From a checkpoint of a small transformer trained on Wikipedia.
Size: 15 layers, 2 heads of 32, MLP 128 squared ReLU, vocabulary 736, 0.724M parameters.
Architecture: LayerNorm before each block, rotary positions, no biases in attention or MLP, embeddings untied during training, normalized queries and keys, local attention windows, gated attention, exclusive self-attention, learned residual scales, capped logits.
Each number is 128 + 32 x the weight over its row's rms, rounded and kept within 0 to 255. Layers, rows and columns count from 0. The size above them is the row's rms in percent of the matrix's.

# layer 7 attention query, 64x64, rms 0.247, rows 0-63, columns 32-63
size [ 89 119 169  83  92 167  98 139 121 100 110 105  83  89  96 107  99 103  96 111 109  96 112  96  87 112  92 101 100 119 109 102 106 139 149 120 112 166  72 140  74  88  77  68  83  67  84  70  67  73  75  69  78  72  81  72  71  64  86  68  75  70  80  69]
[[152 127 136 106 112 155 193  91 147 153  67 122 135 154 148 119  98 124 113 133 143 174 134  93 109 108 119 147  75 135 127  97]
 [149 128 143 199 181 161 162 132 102 161 153  93  39  77 105 117 149 103 125 118 138  96 120 133 107 167  60 176  92 105 118 136]
 [ 95 136  86 162 176 127 105 199  99 117 180 122 109 181  79 139 116 148 151  77 111  94 164 105 134  97 160 102 123 124 165 161]
 [147 162 130 157 112 170  84 133  85 119 137 156 115 115 114 100 144 178  95 148 141 130 136 146  44 102 114 139 140  85 196 135]
 [155 117 105 131 104  91  85  83 151 130 131  38 101 121 124 165 102 139 124 133 105 160 109 133  81 172 138 132  54 209 153 142]
 [ 58 138  83 177 135 149 130 178 104 127 196 130  98 159  74 100 135 159 142 121  98 116 160 184 128 113 162  72 140 190 137 194]
 [104 215 149 164 148 113 102 134 150  84 119 137 165 146 145 176 110  94 132 152 150 152 115 114 158 141 140 104 187 107 157 106]
 [174 157 109 134 135 132 156 132 136 130 105  83  96 115 101 176 105  83 132 137 152 152 146 105  98  98 133 129 120 143 225 103]
 [123 160 129 163 154 167 117 167 113 164 154  77 144 139  90 147 118 114 111 174  93 162 150 176 146  74 136 135  41 206 153 171]
 [135 135 112  68 108 163 122  50 128 123 104  56 107 136 119 152 135 163  92 135 130 167 176 104 111 186 127 149 119 144  51 100]
 [145 129 129  72  97  86 168  99 158 146 154  73 103 167 118  75 139 171 115 106 111 140 157 169 126 139 180  47 143 123 104 123]
 [100 151 111 150  71 186 122  73 181 175 126  98 107 140 156 138  91 130 106 195 103 216 171 138 130  97 149 125 137 166  74 124]
 [130  95 108  79 150 138 153 114 109 128 163 147 102  88 198 190 122 149 110 134 141 161 139 109  72 151 127 155 163 116 106  91]
 [166 111 172 148 103  84 134 108 118 103 121 153 104 133  97 118 163 137 130 137 114 100  71  97  43 126 102  89  99 116 177 149]
 [112 125 105  84 112 132 106 100 179  86 140 136 133 146  83 132 101 119 130 135  98 134 145 133 132 178 137 128 193 141  33 138]
 [145  96 175 129 158 145 138 159  78  45  96 138 144 137 170 127 114 113 140  83 113  92  63 191 156 133 106 148 140 178 152 170]
 [175 126  99 161 155 193 113 122  75 113 101 104  90 112 188 136  93 110 104  88 169 135 137  98 132 123  87 174 168 116 183 131]
 [130 171 137 144 122  78  83 142 155 155 110 133 167 126 116 112 105  85 177  84 127  91 110 115 132 106 118 169 121 125 198 115]
 [141 143 103 195 136 101 116 137  97 163 152 116 110 115 104 124 114 127 181 123 137 111 195  92 180  89 126 119 122 145 176 138]
 [143 124 118 135 107 134  80  90 135 225  93 126 101 151 177 120 112 132 128 131 117 164 167  63  94  97 173  92 144 167  76 150]
 [149 151  93 158 125 128 134 221 106 171 159 101 102  89 155 125 127 116 109 127 116 152 150 167 138  98 149  79  84 156 231 141]
 [122  77 124 114 118 155 156  72 119 146 136 156 200  86 183 129 139 144 157 167 109 110 148 133  94 126  97 135 126 118  58  80]
 [ 89 150 137 195  84 156  97  81 169  49 116 115 167  71 130 149 125 150 131 188 137 181  82 131 119 176  74 209 121 145 131  87]
 [125 128 101 171 140 163  73 130 171 161 158 157 141 103 163 171  72 151 116 226 134 193 132 123  90 135 161 154 115 154 150 107]
 [108  74 172 140  70 191 165 180 127  87 148 175 161 108 147  92 170 118  93 117 155 142 106 193 178 143 123 135 137  69 161  95]
 [149 119 191  72 136 111 122 105 162 111 150  77  54 178  90 103 154 136 119 116 117 118 124 112  66 144 117 111 161 171 176 122]
 [112 161 113 143 156 121 110 118  97 153 110 101 102 144 130 118  88 149  94 165 122  95 120 106 116 139 122  35  92 162 105 163]
 [155 119 142  88 134 158  78  92 134 203  76 129  45  95 183 122  81 123 103 203 107 138 102  87 106 151 126 154  86 158 143 126]
 [178 139 122 151 132 109  71 117 136 131 104 115 105 132 108 123  82 120 162 109 152  83 132 139 166 109 112 186  96 132 166 155]
 [138 117 199 115 116  47  73  89 128 133 136 155 169 136 153 141 120  91 161  84 121  79 115 105 120  92  95 160 140 150 134 116]
 [133  70 169 180  94 148 172 167 117 170 166 204 112 118 155  87 194 153 153 137 157  98 123 146  87 114 125 112 164 100 171 139]
 [128 117 196 117 133  80 122 129 132 164 152 140 102 133 149 156 161 143  89 122 130 115 102  36  83 152 141  85  82 114 133  93]
 [130 100 143  97 133 144 158 177  90 143 134 106 106 122 128  95 117 129  34 174 136 184  54 136 104 121 152 164 123 102 114 143]
 [188 109  81 120 128 130 130 106 188 155  71 109 118  94 118 123 103 105 201 131 170 102 170  95 148 127  89  89 141 138 143  78]
 [ 61  95 143 125  90 141  96 107 131  75 176 174 153 185 104 139 172 152 138  91  71  92 165 137 127 106 139 136 131 146 128 169]
 [ 84  96 128 106 120 157 150 126  94  92 171 182 135 171 113 111 168 166 123  94  84 152 147 141 124 120 141 135 100 139 136 183]
 [120 120 101 107 140 164 157 128  73 130 138 171 116 149 112 126 153 163 138  87  96 168 141 155 139 135 128 104  79 124 123 161]
 [195 159 103 125 169 110 149 144 126 180  65  90 100  76 151 120  97 104 124 152 190 148  98 125 129 139 108 117 132 104 127  71]
 [176 106 129 108 126 110 163 147 102 166  63  97 127 138 150  72 136 141 159 177 160 151 112 107 152 144 112  86 117 110 145 136]
 [ 67 102 171 127  83 152  80 103 144  87 204 140 152 156 123 127 141 122 126 110  86 115 121 119 123 120 152 135 132 139 120 175]
 [124 113 100  46 159 183 173 152 136 131 173 189 180 151 140 143 125  83 116 170  97  97 149  96 146  67 111 141 125 143 110 116]
 [133 173 158 117  78 131 140 165 185 137 109 180  92 105  96 175 145 112 171  70 130 107 205 155 108 150  70  55  98 158  85 145]
 [ 71  85 107 137 127 162 146 108 108 187  94 133 179 148 180  84 110  96  77 116  95 123 107  87 126 190 156 159 146  69 183 176]
 [111  51 162  35 146 110  95 135 136 162 143 156  91 114 144 129 107 149  72 173 105 117 130 144 134 184 213  87 129 141 151 131]
 [165  61 141 147 170 136 165 162 103 138 131  57  98  93 194 170 145 114 138  86 116 154 137 144 104 133 123  86  82 115 139  88]
 [ 87 147 100 146 151  73 177 144 142 158  51 154 217 113 158 188 163  91 124 170 126 125  87  71 127 100 141 149 143 110 135 127]
 [115 165  92  82  93  72  81 136  97 103 113 149  96 176 163 133 165 153 155 172 173 180  86 140  84 151 128 115 118 137 189 114]
 [120  37  91 122 150 130 110 138 151  79 166 106 147 144 195  62 131  81  75 152 111 153 166 117 162  78 113 200  34 161 165 119]
 [161 152 137 168 150 134 180 130 171 176 112 143 121  99  53 138  84  99 141 116  92 148 167 143 152 183 174 144 184 135  76  99]
 [121 188  69 181 167 117 104 124  59 127 164 114 159 144 110 101 141  91 109 146 109 138 139 158 148 158 125 132  93 153 124 188]
 [ 99 157 143 111  55 114 119  88 111  97 139 191 130 201 109 115 148 118 160 118 192 160 115 139 108 129  49 161  87 177  91 145]
 [125 157  93  53 145 192 103 122  84  97 130 165  96 140 142 148 110 129 128 156  96 146 139 131 114 113 126 101 114 165 136 143]
 [151 115 125 136 124 113 144 163 163 148 103 159 152 103 127  93  77 139 127 126 167 165  70  99 118 193 156 121 201 203 159 111]
 [167 131 160 213 182 183 153 118 166 130 137 162 137 132 115  90 146  99 159  51 129  84 129 138 123  72  96 162 163  73  97 122]
 [144  88 161 154 133 184 129 165 125 161 129 123  90 100  98 121  61 130 107 165 130 216 174 165 140 147 127 143  85 191  95 106]
 [101 145 122 102 131  94 124  84 170 213 100 167 162 195 107 123 137 151 151 105 133  58  83 145  92 111 168 153 184 102 177 122]
 [108  59 111 140 134 208  80  88 137 121 140 161 159 165  80  80 109 117 135  98 168 104  96 165 142  65  92 141  81 163 124 148]
 [113 134 120 176  96 129 107 187 107 128 112  13  75  99  73 128  75 159 134 117 123 166 151 146 110 107 126 119 151  82  96 113]
 [110 116 167 112 106 107 184 121 141 189 120 196 153 125 137  75 171 127  79 170 165  61 146  84 115 189 150  84 136  57 102 140]
 [129 150 110  82  46 143 152  91 109 107 120  94 130 146 151 210 142 197 151 120 145  90 160 106 144 158 105 104  92  95 148 124]
 [125 154 192 168 134 159 124 115 143 160  98 109 155  49  76 181  90  98 146  47 127 118  78 138 137 176 129  77 165 131 117 182]
 [122 120 202 133 128 100 154 188 142 154 117  93 103 153 203  70 101 114 139  58 141 130 106 119 128 118  66 125 171 126 144 114]
 [138 172 183 112 132  89  94 118 120 156 150  93 140  87 137 138 115 112 161 156 135 189  38 135 123 170 154 119 185 104 129 124]
 [163 133 148 109 142  76 145  82 187  69 116 144 135 115 136 113 134 140 139 130 141  94  60 135  94 105  87  89 182 188 125 136]]
# layer 7 attention key, 64x64, rms 0.228, rows 0-63, columns 32-63
size [123 111 147  73 101 112 132 125 113 112 112 102  92  98  95 110 105 106 109 118 117 115 105 124 122 111 104 109 115 110  96  95 109  72 140  80  68 152 207 112  67  80  74  62  80  73  79  62  64  77  75  65  76  63  71  64  62  73  79  72  68  71  72  76]
[[145 104 157  81 158 108  82 126 162 139 155 170  74 163 154  92 169 172 152 163  92  98 148 105 116  97 161 125  87 145  43 157]
 [144 165 124 140 108 181 143 110 122 161 159  93 123 127  56  51 146 141  79  84 137 162 157  90 152 115  42  83  42 140 117 122]
 [ 30 121 177 130 155 127 165 168 102 117 163 167 109 108 122 190 104 125 132  99  72 118 141 135 175  94 127 135 142 136  87 159]
 [128 154 120 172 127 181 188 110 182 143 160 143 125  89  90 140 117 149 135 125 135 166 119 177 171 144 100  68  92 125  27 175]
 [ 47  83 159 120 120 159 102 150  66  86 156 146 120 149  91 124 144 194  98 112  59 150 149 147 139 138 130 171 148 164 131 152]
 [ 41 117 138 129 115 121 115 160 118  80 161 110 171 104 114 171 139 167  94 135  66 118 121 149 107 146 162 123 163 160 117 165]
 [145 161 127 150 104  89 101  65 180 111 131  91 200 127 163 166 130 112 101 179 195 100 108 107 128  95 142  81 146  99 113 117]
 [130 118 104 115 145 101 163 115  66 160 109 154 135 147 113  73 155 200 151 115 143 143 176 133 121 127 111 140 116 140 118 127]
 [ 89 143 146 150  72 151 121 133 124 156 141  66 146 116 145  84 127 196 118 142 109 145 131 172  87 164 129 118 132 145 133 125]
 [148  92 123  72 129 141  99 110 127 187  87 136  44 184 142 182 174 171 103 134 123 123 101 151 182 111  84 115 121 179 120  95]
 [157  97 146 172 174 124  56 191 133 156  51 137 132 192 187 135 106 171  68 113 108 132 101 116 152 112 153 118 154 136 131 148]
 [110 142 135 170 108 184 136 113 172 107 116 125 110 158 143 153 151 117  94 167  90 176 187 126 154 126 160 111 169 207 142 111]
 [153 155  96  92 109 111 152 125 125 186 144 181 200 158 123 131 149 135 139 141 114 147 160 105 145 106  86 178 127  68 195 140]
 [129  82 104 149 138  97 136 139  97 120  91 133 141 100 103  91 139 140 133 119 121 138 104 111   4 117 119 146  70 148 143 148]
 [152 179 169 149 107 141 109 102 168 109 118 142  75  97 101 149 147  53 102 143  98 115 138 112 164 154 151 136 168 146 174  84]
 [124 150 200 138 126  95 167  77 124  37 142 139 130 101 153 105 142 120 125 125 116 116 140 176  95 125 134  94 130  21 152 146]
 [151 161 106 114  97 111 175  97 147 190 132 166 103 137 130  96 112 137 131 100 171  95 220 131 138 121 132 100 138 154 141 124]
 [150 151 113 125 121 123 153 104 113  77 145 111 175  93  70 139 103 138 178 103 164 119 153  45 121 137  95 197 137 129 105 144]
 [131  89  92 159 124 111 134 139  93  95 168  87 113 106 169 176 115 223 138 150 172 118 141 137  89  96  98 119 148 205 130 138]
 [141 127 128 160 133 110  93 119 161 155  84 122 112 117 185 141 178 194 133 135 153 149 204  90  72 118 143 110 122 231 110 147]
 [121 137  85 120 138 136 120 165 127 149 144 152 176 132 138  35 113 192 152 112 132 116 177 143 129 161 180 116 150 112 144 131]
 [124  97  95  82 130 126 167 139 123 147 166 165 154  87 156 213 150 155 105  83 122 121 114 112 107  98  66 124  72  55 103  77]
 [121 138 127  59  90 174 163  75 158 102 129  97 200 119  43 196 174 110  95 132 129 115  96 127 138 136 124 138 119 125 149  93]
 [172 142 145 103  73  93 163  87 122  94 178 116 201 106 121 172 154 198  96 163 168 126 151 145 130 127 114 106 116 126 176 114]
 [113 144 169 145  99 177 131 156 180 112 154 144 149 153  89  63 137  67 125 139 136 138  95 202 148 167 156 111 136 100 134 123]
 [164  94 177 131 203  62 122 143 128  93 132 127  92 162 116 137 176 122 139 139 104 121 198  90 110 166 101 143  79 150 178  97]
 [ 86  93  93 152 149  71 112 128 104 100 106 130  91 102 201 172 108 172  94 120 120 104 121 127  92 130 154  90 127 134 108 121]
 [122 123 141  80 121 125 136 102  95  99 127 159 114 105 133 117 131 126 108 125 126 138 201 116 105 158 114 115 114 164 196 159]
 [114 123 115 173 110 155 104 129  84 115 104 125 132 113 130  98  59 150 133  65 161 127 163 164 112  96 108 117 114 166 140 148]
 [131 126 107 147 187 113 125  95 123  56 164 142 211 124 100 139 125  83 180 144 155 132 120  68  85 155 102 169  89 154 149 148]
 [124 122 163 143 165 137 163 137 108 171 130 118 144 131 154 110 139 106 159 119 153 106 108 165  86 136 129 118 124  88 100 154]
 [104  28 102 127 157  86  52 181 108 127 147 155 199 166 107  93 165 139 130 160 165 159 109 136  95 149 122 134  92 156 159 162]
 [ 57 153 148 149 133 158 103 164  88 102 177 194 125 152 106 113 145 167 110 116  79 139 127 186 141 105 128 127 138 140 124 173]
 [190 165 148 123 183 107 138  99 119 199 105 107  66 147 135 152 127  55 141 139 176 148 130 157 113 140 118  59  95 120 127  54]
 [ 52  87 151 123  89 169 130 163 102  85 187 160 156 155 132 132 135 156 114 120  66 132 133 156 137 122 151 152 140 132 117 167]
 [ 74 111 140 110 116 168 157 165  84 112 163 171 125 153 111 150 151 160 123  97  76 153 135 173 127 120 140 128 121 125 117 155]
 [207 144  99 110 159 101 153  93 156 158  52 111 115 120 117 121 125  98 146 119 177 138 119  99 115 110 106 119  94 126 126  90]
 [191 155 104 139 152  98 104 101 179 163  77  94 121 101 129 129 112  97 140 154 185 128 125  82 126 125 108 115 135 125 145  83]
 [116 130  88 103 137 156 159 134  77 143 113 154 117 146 101 111 148 164 145  97  97 146 153 182 143 130 128  97  93 125 121 145]
 [ 92 132 205 141 106 100 122 137 164  80 164 110 165 129 168 139 120 113 104 143 137 110  81 120  93 128 150 159 169 129 140 155]
 [ 91 139  82  66 103 161 200 117 126  87 162 125 145 193 136 137  92 119 155  51 115 141 159  89 118 155 173 190 141 115 116 131]
 [ 99 138 155 130 153 149  97 126 165 116 205 171 149 136 120 127 139 133 179  96 133 136 188 140 128 191  76  97  80 151 175 122]
 [117  58 106  92  89 140 120 118 110 167  87 171 115 143 222 164  52 130 108 137 123 152 106 119 136 118 160 156 123 157 150 125]
 [104  92 100 145 125  97 125  81 187  96  85 163 123 128 112 127 120 173  97 167 102 111 106  86 167 109 145 148 142 139 130 113]
 [112 171  67 104 114 179 126 168 146  89 138 138 184  99 120 157 125 135 116 131 190 143 152 149 198 139 155  62  85 110 161 164]
 [159  86  77 113 111  54 209 108  64 118 135 131 166 166 124 165 132  97 132 146 175 147 178  99 134 161 144 105  98 114 107  94]
 [133 152 104 127 123 142 110 126  87 170 107 104 129  95  94 109 148 140 144 181 173 177 193 149 142  97 146  82 178  96 132 124]
 [ 93 114 125 127  92 164 176 136 144 100 119 121 128  98 154  99 128 113  92  63 122 158 158 119 209 114 153 168  96 117 129 157]
 [153 126 106 143 192 171 131 131 153  81 182 142 183 162 161  70  81 118 129 100 122  80  39 128 144 119 129 180  92 181 149 104]
 [100 146 107 177 120  91 157 124  50 141 139 108 101 116 103 121 157 125 156 116 128 134 190 213 125 140 152 180 106 111  90 139]
 [123 174 209  89 134 137 117 136 114 201 151  84 105 133 203 106 129 154 135  94 119 149 123 118 122 130  92  79 185 150  98 124]
 [111 136 118 102 108 110  99 106  96  91 120 141  70 184 127 161 134 170 155 133  82 174 212  99 134 130 190 150 194 166 116  91]
 [160 174 139 113 116 169 162  69 187 117 150 137 119 126 133 127 172 177 117 103 154 127 112 144 156 148 131 100 120 127 148  97]
 [124 168 156 144 127  84  90 168 140 127 168 150 112 106 141  61 125  87 200  94 142  90  65 136 156 165 106  99 171  41  95 124]
 [ 98 224 164 160 149 117 141 136 134  96 148 108 105 142 112  58 132 132  77 158 120 148  87 117 187 128 142 108 125 184 133 133]
 [159  72  86 178 139 158 100 149 112  73  76 153 115 160 150 110 110 165 112 150 147 115  71  67 144  98 121 148 166  88 119  93]
 [ 93 105 132 163 147 108 142 107 174 159 106 124 119  80  79  78 180 147 127 108  94 178 114 170 131 156 135  74 115 119 122 148]
 [148  91  97 121 153 159 105 128  94 107 120 131 134 166  58 189 144 107  69 151 128  72 100 165  78  75 112 124  91 174 136 145]
 [ 94 124 178 116 120  89  82 113 160 164 136 129 113 128 221 130 147 153 160 127 147  94 122  91  73 151 110 105 121 116 141 100]
 [134 123 150  95 102 163 121 172 157 175 121 114 133 113 181 156 102 152  64 119 120 173 135  55  21 107  89 100  87 162 152 141]
 [136 112 145 153 112  52 151  66 147 150 160 156 168 144 104 131 149 114 156  86 109 119 109 180 132 184 108 118 103 155 127 108]
 [145 160 186  80 127 182 111 132  91 135 143 148 131 149  98 185  87  79 143 127 190 152 106 151 159 151 132  72 178  90 145 207]
 [132 216 143 126 133 126 147 165 131 123  75 148 166 116 129  89 105 143 158 139 176  83  61 165 146  90 124 154 154 115 159 144]
 [163 140 153 162  78  98 111 106 185  98 116 123  88 100 139 188 163 161 187  55 136  96 136 124  94 145 110 117 113 167  97 113]]
# layer 7 attention value, 64x64, rms 0.269, rows 0-35, columns 32-63
size [ 96  77 104 111  99 117  95  94  90  88 100  83 103  79  98  94  92 117  92 100 103  91 128  91  99  96 102  96 113  86 105 109  93  96  92  85]
[[130 110 134 169 215 126  93 106 101 148  82 108  56 214 140 163  97 140 169  90 132 155 120 116 185  83 133 115 103 107 191 116]
 [126 183 129 146 178 139 170 109 103  92  75 158  78 163 149 114 168 153 124 142  95 110  69 131 127 134 135 138 131 213 158 116]
 [116  94  90  91 157 124  65 146 175  88 100 116 112 120 130 125  62 129 147 118 163 100 186  92 153 155 165  48 150 118 113 163]
 [125 148  96 117 156  94 161 107 113 156 140 184  95 114 128  91 163 146 109 200 121 128  56 120  76 137  86 163 160 120 132 106]
 [136  62  95  55 119 135  82 119 152 144 124 175 126 115 125  99  71  92 200 123 152  90 116 111 138  79 181  93 111 152  97 189]
 [130 138 112  62 172  51 160 101 141  82 128  86  77 128  97 160 101 161  87 118 157 151 103 133 122 118  91 138  70  98 154 130]
 [132 107 150  87 151 130  80 166 115 146 161 130 120 128  89 197  76 116 159 112 129  61 181 128 190 153 142 159 156  95  96 144]
 [121 171 167 157 114 181 188 117 117 128 128 158  88 144  95 138 119 122 169 127 117 133  64 163 100 122 134 183  86 153 174 125]
 [105 127 153 118  68 126 113 100 129 176 105 129 129 127 180  90 144 130 200 137 100 130 172 154 174  86  88 186 112  76 156 128]
 [153 129 122 133 135 131 169  97 102 152 159 173  99 163 112 139 129 165 169 151 110  77  71 183  65 125 152 141 130 130 191 109]
 [125 106 167  73 213 123 127 102 113 109  75 159 186 119  93 187  77 145 114  94 149 118 126 159  97  79 121 122 110 103 152 128]
 [132  97 192 100 151 111  92 120 137 196 133 161 115 123 123 122 113  17 107 122 136 116  78  93 164 141  93 144 136 125  94 104]
 [119  99 103 146 133  91 128 129 152 109 105  53 127 159 187 178  33 138 101  87 149 164 162 126  87 155 135  91  86 131 107 140]
 [109 138  91 168 164 100 109 121  97 176 102 135 136 157 210 144  82  93  77 104 123  92 151  76 195  92 114 132 118 120 114 127]
 [106 123 173 198 189 114 120 101 116 142  84 145  72 170 146 106 143  95 137 130 113 172 103 104 183 123  95 125 105 105 110 102]
 [107 158 133  94 118 203 196 147 146  87 132 165 202  89  79 109 206 179 146 169 128 131 131 151  99  98 102 105 140 144 120 138]
 [110 142 141  74 179  97 170 136 145  62 118 172 145 140  55 156 170 146 101 160 136 106 175 129 129 130  77  85 112 102 153 141]
 [111 138 170 161 142 152  91 146 113 150  97 149 161 151 157  96 160 165 184 156 110 117  88 111 134  90 122 121 201 151 124 108]
 [ 91 141 124 135 159 107 150 150 158 110  77 154 113 162 151 121 137 162 131 140 131 123 112  65 129 146  96  56 108 211 152 122]
 [163 140 118 141 128 142  54  98  76 151  80 148 121  62 160 148 103 120 138 102 129 158 172 161 164  97 134 157 131  95 127  98]
 [115 135 144 124  84 133 112 157 164  91 124 101 229 102 129  88 115 108  95 134 130 120 131  85 101 172 120  74 194 166  97 126]
 [131  99 154 151 122 127 118 123 107 131 126 170 129  58 134 113 159 121 121 164  92 179  81 138 141  60 127 136 131 105 152 135]
 [ 94 104 141 155  93 171 172 120 113 110 147 150 139 123  81 127 170 135 163 128  80 132  92 157 119 128 125 135 113 179  80 151]
 [120 184 147 164  92 117 158 171 142 156 111 145 174 150 178 194 183  81  94 119 110 126 156 101 115 104  56  98 136 181 165 101]
 [162 124 133 171 152 138 129 173  76 133 162 116 130 132  96 167 161 113 143  83 133  49 156 126 172 157 149 143 111 147  79 108]
 [182 140  96 134  90  82 151 113 158 201 169 166 155 164 112 232 124 126 113 151 109  82 179 127  97  68 114 104 166 102 127 111]
 [140 138 118 121 123 163 156 149 138 104 130 156 184 136  61 189 139 198 132 105 157 107  88 147  48 107 155 119 181  83 140 112]
 [131 152 138 197 194 167 108 134  88 148 105 140 101 190 129 193 117 134  84 153 107 101 175 149 151 127 123 149 173 112 113  74]
 [144 114 106  87 189 125 108 152  76 109 126 153 115 135 116 141 159  90  90 146 128 109 129  88 105 125 147 144 149 189 143 143]
 [132 143 121  86 155 128 143 118 125  38  92 124 121  98  96 131 121 141  90 176 152 162 122 141  77  79 151 102  95 127 194 137]
 [127 107 172 201  75 164 137 169 120 117 109 216 124 119 161 128 166 125 168 170 121 131 158 156 147  90 122 108  87 111 179 135]
 [107 157 121  67  87 137 118 144 156 134 117 200 124 133 119 123 119 102 163 177 140 123 124  99 120 167 137 145 168 122 210 121]
 [108 146 174 175  98  64 136 112 127 145 113 168 119 116 127 100 107 176  46 112 165 152 140 124 111 107  71  95 126 133 162 109]
 [ 94  73 156  67 206 125 153 104 115 131 133 147  99  85 160 146  90 160 132  88 130 149 155 129  97  99  88 120 136 148  81 141]
 [117 109 106 148 116  80 136 105 155 157 133 121 157 172 112 124 153 155 106 150 144 196 117 110 132 142 128  76 124 105 152 133]
 [122 171 132 117 201 193 120 140 114 149 100 140 126 107 136  84  84 116 144 123 115 131 154 140 117 115  50 195 149 158  83 101]]
# layer 7 attention output (transposed), 64x64, rms 0.265, rows 0-35, columns 32-63
size [ 92  76 108 106 113  94  96  88 101  90  98  84  86  86  95  94  90 111  96 103  93  73  72 109 110 100  95 109 111  96 107 118  95  93  99  91]
[[107 109 122 119 107 124  96 115 147 171 116 139  80 206  52 125 143 110 177 136 159 163 179 132 109 108 138 126  37 105 102 150]
 [156  76 144 126 144 101 122 123 161 134 107 122 119 115 147 118 129 140 110  98 108 114 176 142 150 129 117  88 158 137 127  90]
 [140  99 127 135  88 136 155 130 129  70 143 153 120  90 173 164 227 149 134 144  57  94 133  98 125  92 135 137 143 106 111 135]
 [147 107 180 114 148 153 120  98  95  81 116 174 126 121 166 123  67 135 138 168 128 127  83  94 163 147 132 169 109 224 187  99]
 [139 159  73 123  93 149 128  98 136 111 137 136 198 150 137 149 164 118 132 154 109 142  73 122  45 101  93 115 132 121 153 102]
 [165 132 117  69  79 125 148  72 143  55 126 143  90 145 150 135 124 133  29 159 106  85 142 134 120 110 117 151  69 151  86 146]
 [110 153  80 150  65 126  95 158 124 196 183 129 124 163 108  97 154  88 168 109 107 112 128 175  75 140 145 187  64 118 122 134]
 [125 132 115 155 147  81 146 162 176 183 128  99 117 135 113 127 127 144  97 124 178 101 149 126 119  96 133  90 193  70 110 158]
 [ 61 145 168 152 136 159  94 114  98 170 117 162 157 115  97  55 116 115 121 146 203 128  90 153  98 176  99 120  53 168 142 161]
 [ 92  77 124 178 132 118 125  91 197 151 102 155 146 141  85  97 142 132 135 152 187 110 152 128 100 136 110 107 197 105 146 142]
 [184 151 110 107  85 138 162 128  70  41 120 101 122 192  89 108 118  87 140 159 110 145 129 117 139 125  76 101  95 133  75 157]
 [179 133  87 101 132 158 144 160  78  65 121 107 145 188 132 149  54  83 164 111  80 160  77 153 142 152 135 181  70 169 172 136]
 [132 144 136  85  76 110 130  84 148 101 127  84  93 136 166 143 165  90 127 156 140 142 139 110 184 138 159 147  94  75  68 134]
 [158  83 126  81 157 106 135 140  95 119  88 135 120 135 145 122 120 144 135 102 152 133 152  99 100 139 160 176  47 190 175 118]
 [155 105 158 108 154 119  91 160  56 143 101  93 105 178 119 148  82 174 152 109 121 149 104 132 152 105 132  98  62 169 136 125]
 [154 158 136 171 109 144 147 135  76 156 168 106 128  79 122 104 106 169 110 131 126 125 105 140 168 115  91  66 160 171 115  87]
 [140 116 125 148 132 149  87 140 120  95 174 171 153 153  73 114 159 129 140 177  95 109 135 106 128 100 134 147 137 150  66 131]
 [108 120 203 161 144 140  98 141  91 198 127 113 134 167 101  53  94 136 218 129 136 156 132 110 173 159 100 102  90 192 171 119]
 [173  53 101 102 149  60 131 123 137 108  80 167 136 169 170 140 168 190 147 127  89 125 147  80 162 113 149  97 147 196 142  90]
 [116 175 161 135 125 110 136 161  66 165 103 118 121  95  95 107  94  80 127  96 196 173 112 127 147 149 101 136  51 111 112 123]
 [141 141  98 134 176 120 126 208 106  73 122  89 127 128 195 146 136 135 167 109  60 122  94 110 178 116 132 123 185 183 139 138]
 [ 94 147 172 127 185 155 145 129  82 126 146  91 160 125 118 120  88 125  88 166 104 140  97 127 123 156 109 106 143 111 105 160]
 [ 71 141 126 136 147 132  94 170 115 154 158 134 136  97 102 136  99 166  85 119 120 134 104 163 113 107  90  93 196 124  86 163]
 [121  99  85  97 209  76  84 150 106 133 143 103 132 106 163 116 106 172 158  74 141 147 169 136 126 198 125 158 106 189 103 137]
 [118 144  88 161 143  86  95 194 130 198 119  97 108 162  91 164 105 162 181  54 140 123 162 143  88 109 131 126 160 137 152  83]
 [104 112  46 118 129 150 111 112 125 174 163 124 154  86 124 100 170 172 149  79 124 166 147 136  98 168 119 183  78 161 107 151]
 [154 137 112 154  94 134 135 128 155 171 176  96 140 106 127 103 132  92 153 176  94 151 145 123 106  95 116 126 137 124 100 158]
 [137  68 157 142 124  96 183 123  82 181 137  98  83 137  86  63 115 121 192  83 140 110 186 158 162 154 117 159  83 169 162 124]
 [117 138 150 113 153 128  96 107 111 122 168 163 158 127  97 186 107  64 178 148  80 162 170  76 142 153 143 189  88  83 123  92]
 [121 134 167 117 148 151 181  97  95  50 144 112 109 103  93 142 157  94  84 195 123 123 155  77 146 120  86 133 153  57  87 154]
 [ 97 133 150 176 149 123 147  75 106 103 144 147 106 178 128  89 137 136 174 157 153 138 111 150  93 179 118  48 167 117 174  91]
 [ 93 106 114 152 182 107  86 111 166 116 159 233 160 106 192 137 129 132 127 142 131  78 136 104  97 166 146 135 132 155 152 139]
 [139 115  96  81 110  78 137 149 141 125 130 127 140  73 192 171  95 155  72 118 191 119  83 129  76 118 127 136 153 127 139 102]
 [190  93 144 155 130 102 158 129  65 123 124  83 108  94 167 134 114  67  78 185 150 177 124 125  89 183 191 110 151 138 134 158]
 [105 119  97  95  56 136 122 101 156 139 139 165  97 165 146 157 143 181 172  98 182  72 160  85 136  96  71  48 134 163 119 134]
 [139 167 154 150 194 144 115 125  97 116 107  50  86 106 153  68 116 119  79 186  96 149  69 127 146 134 159 134 126 139 145 144]]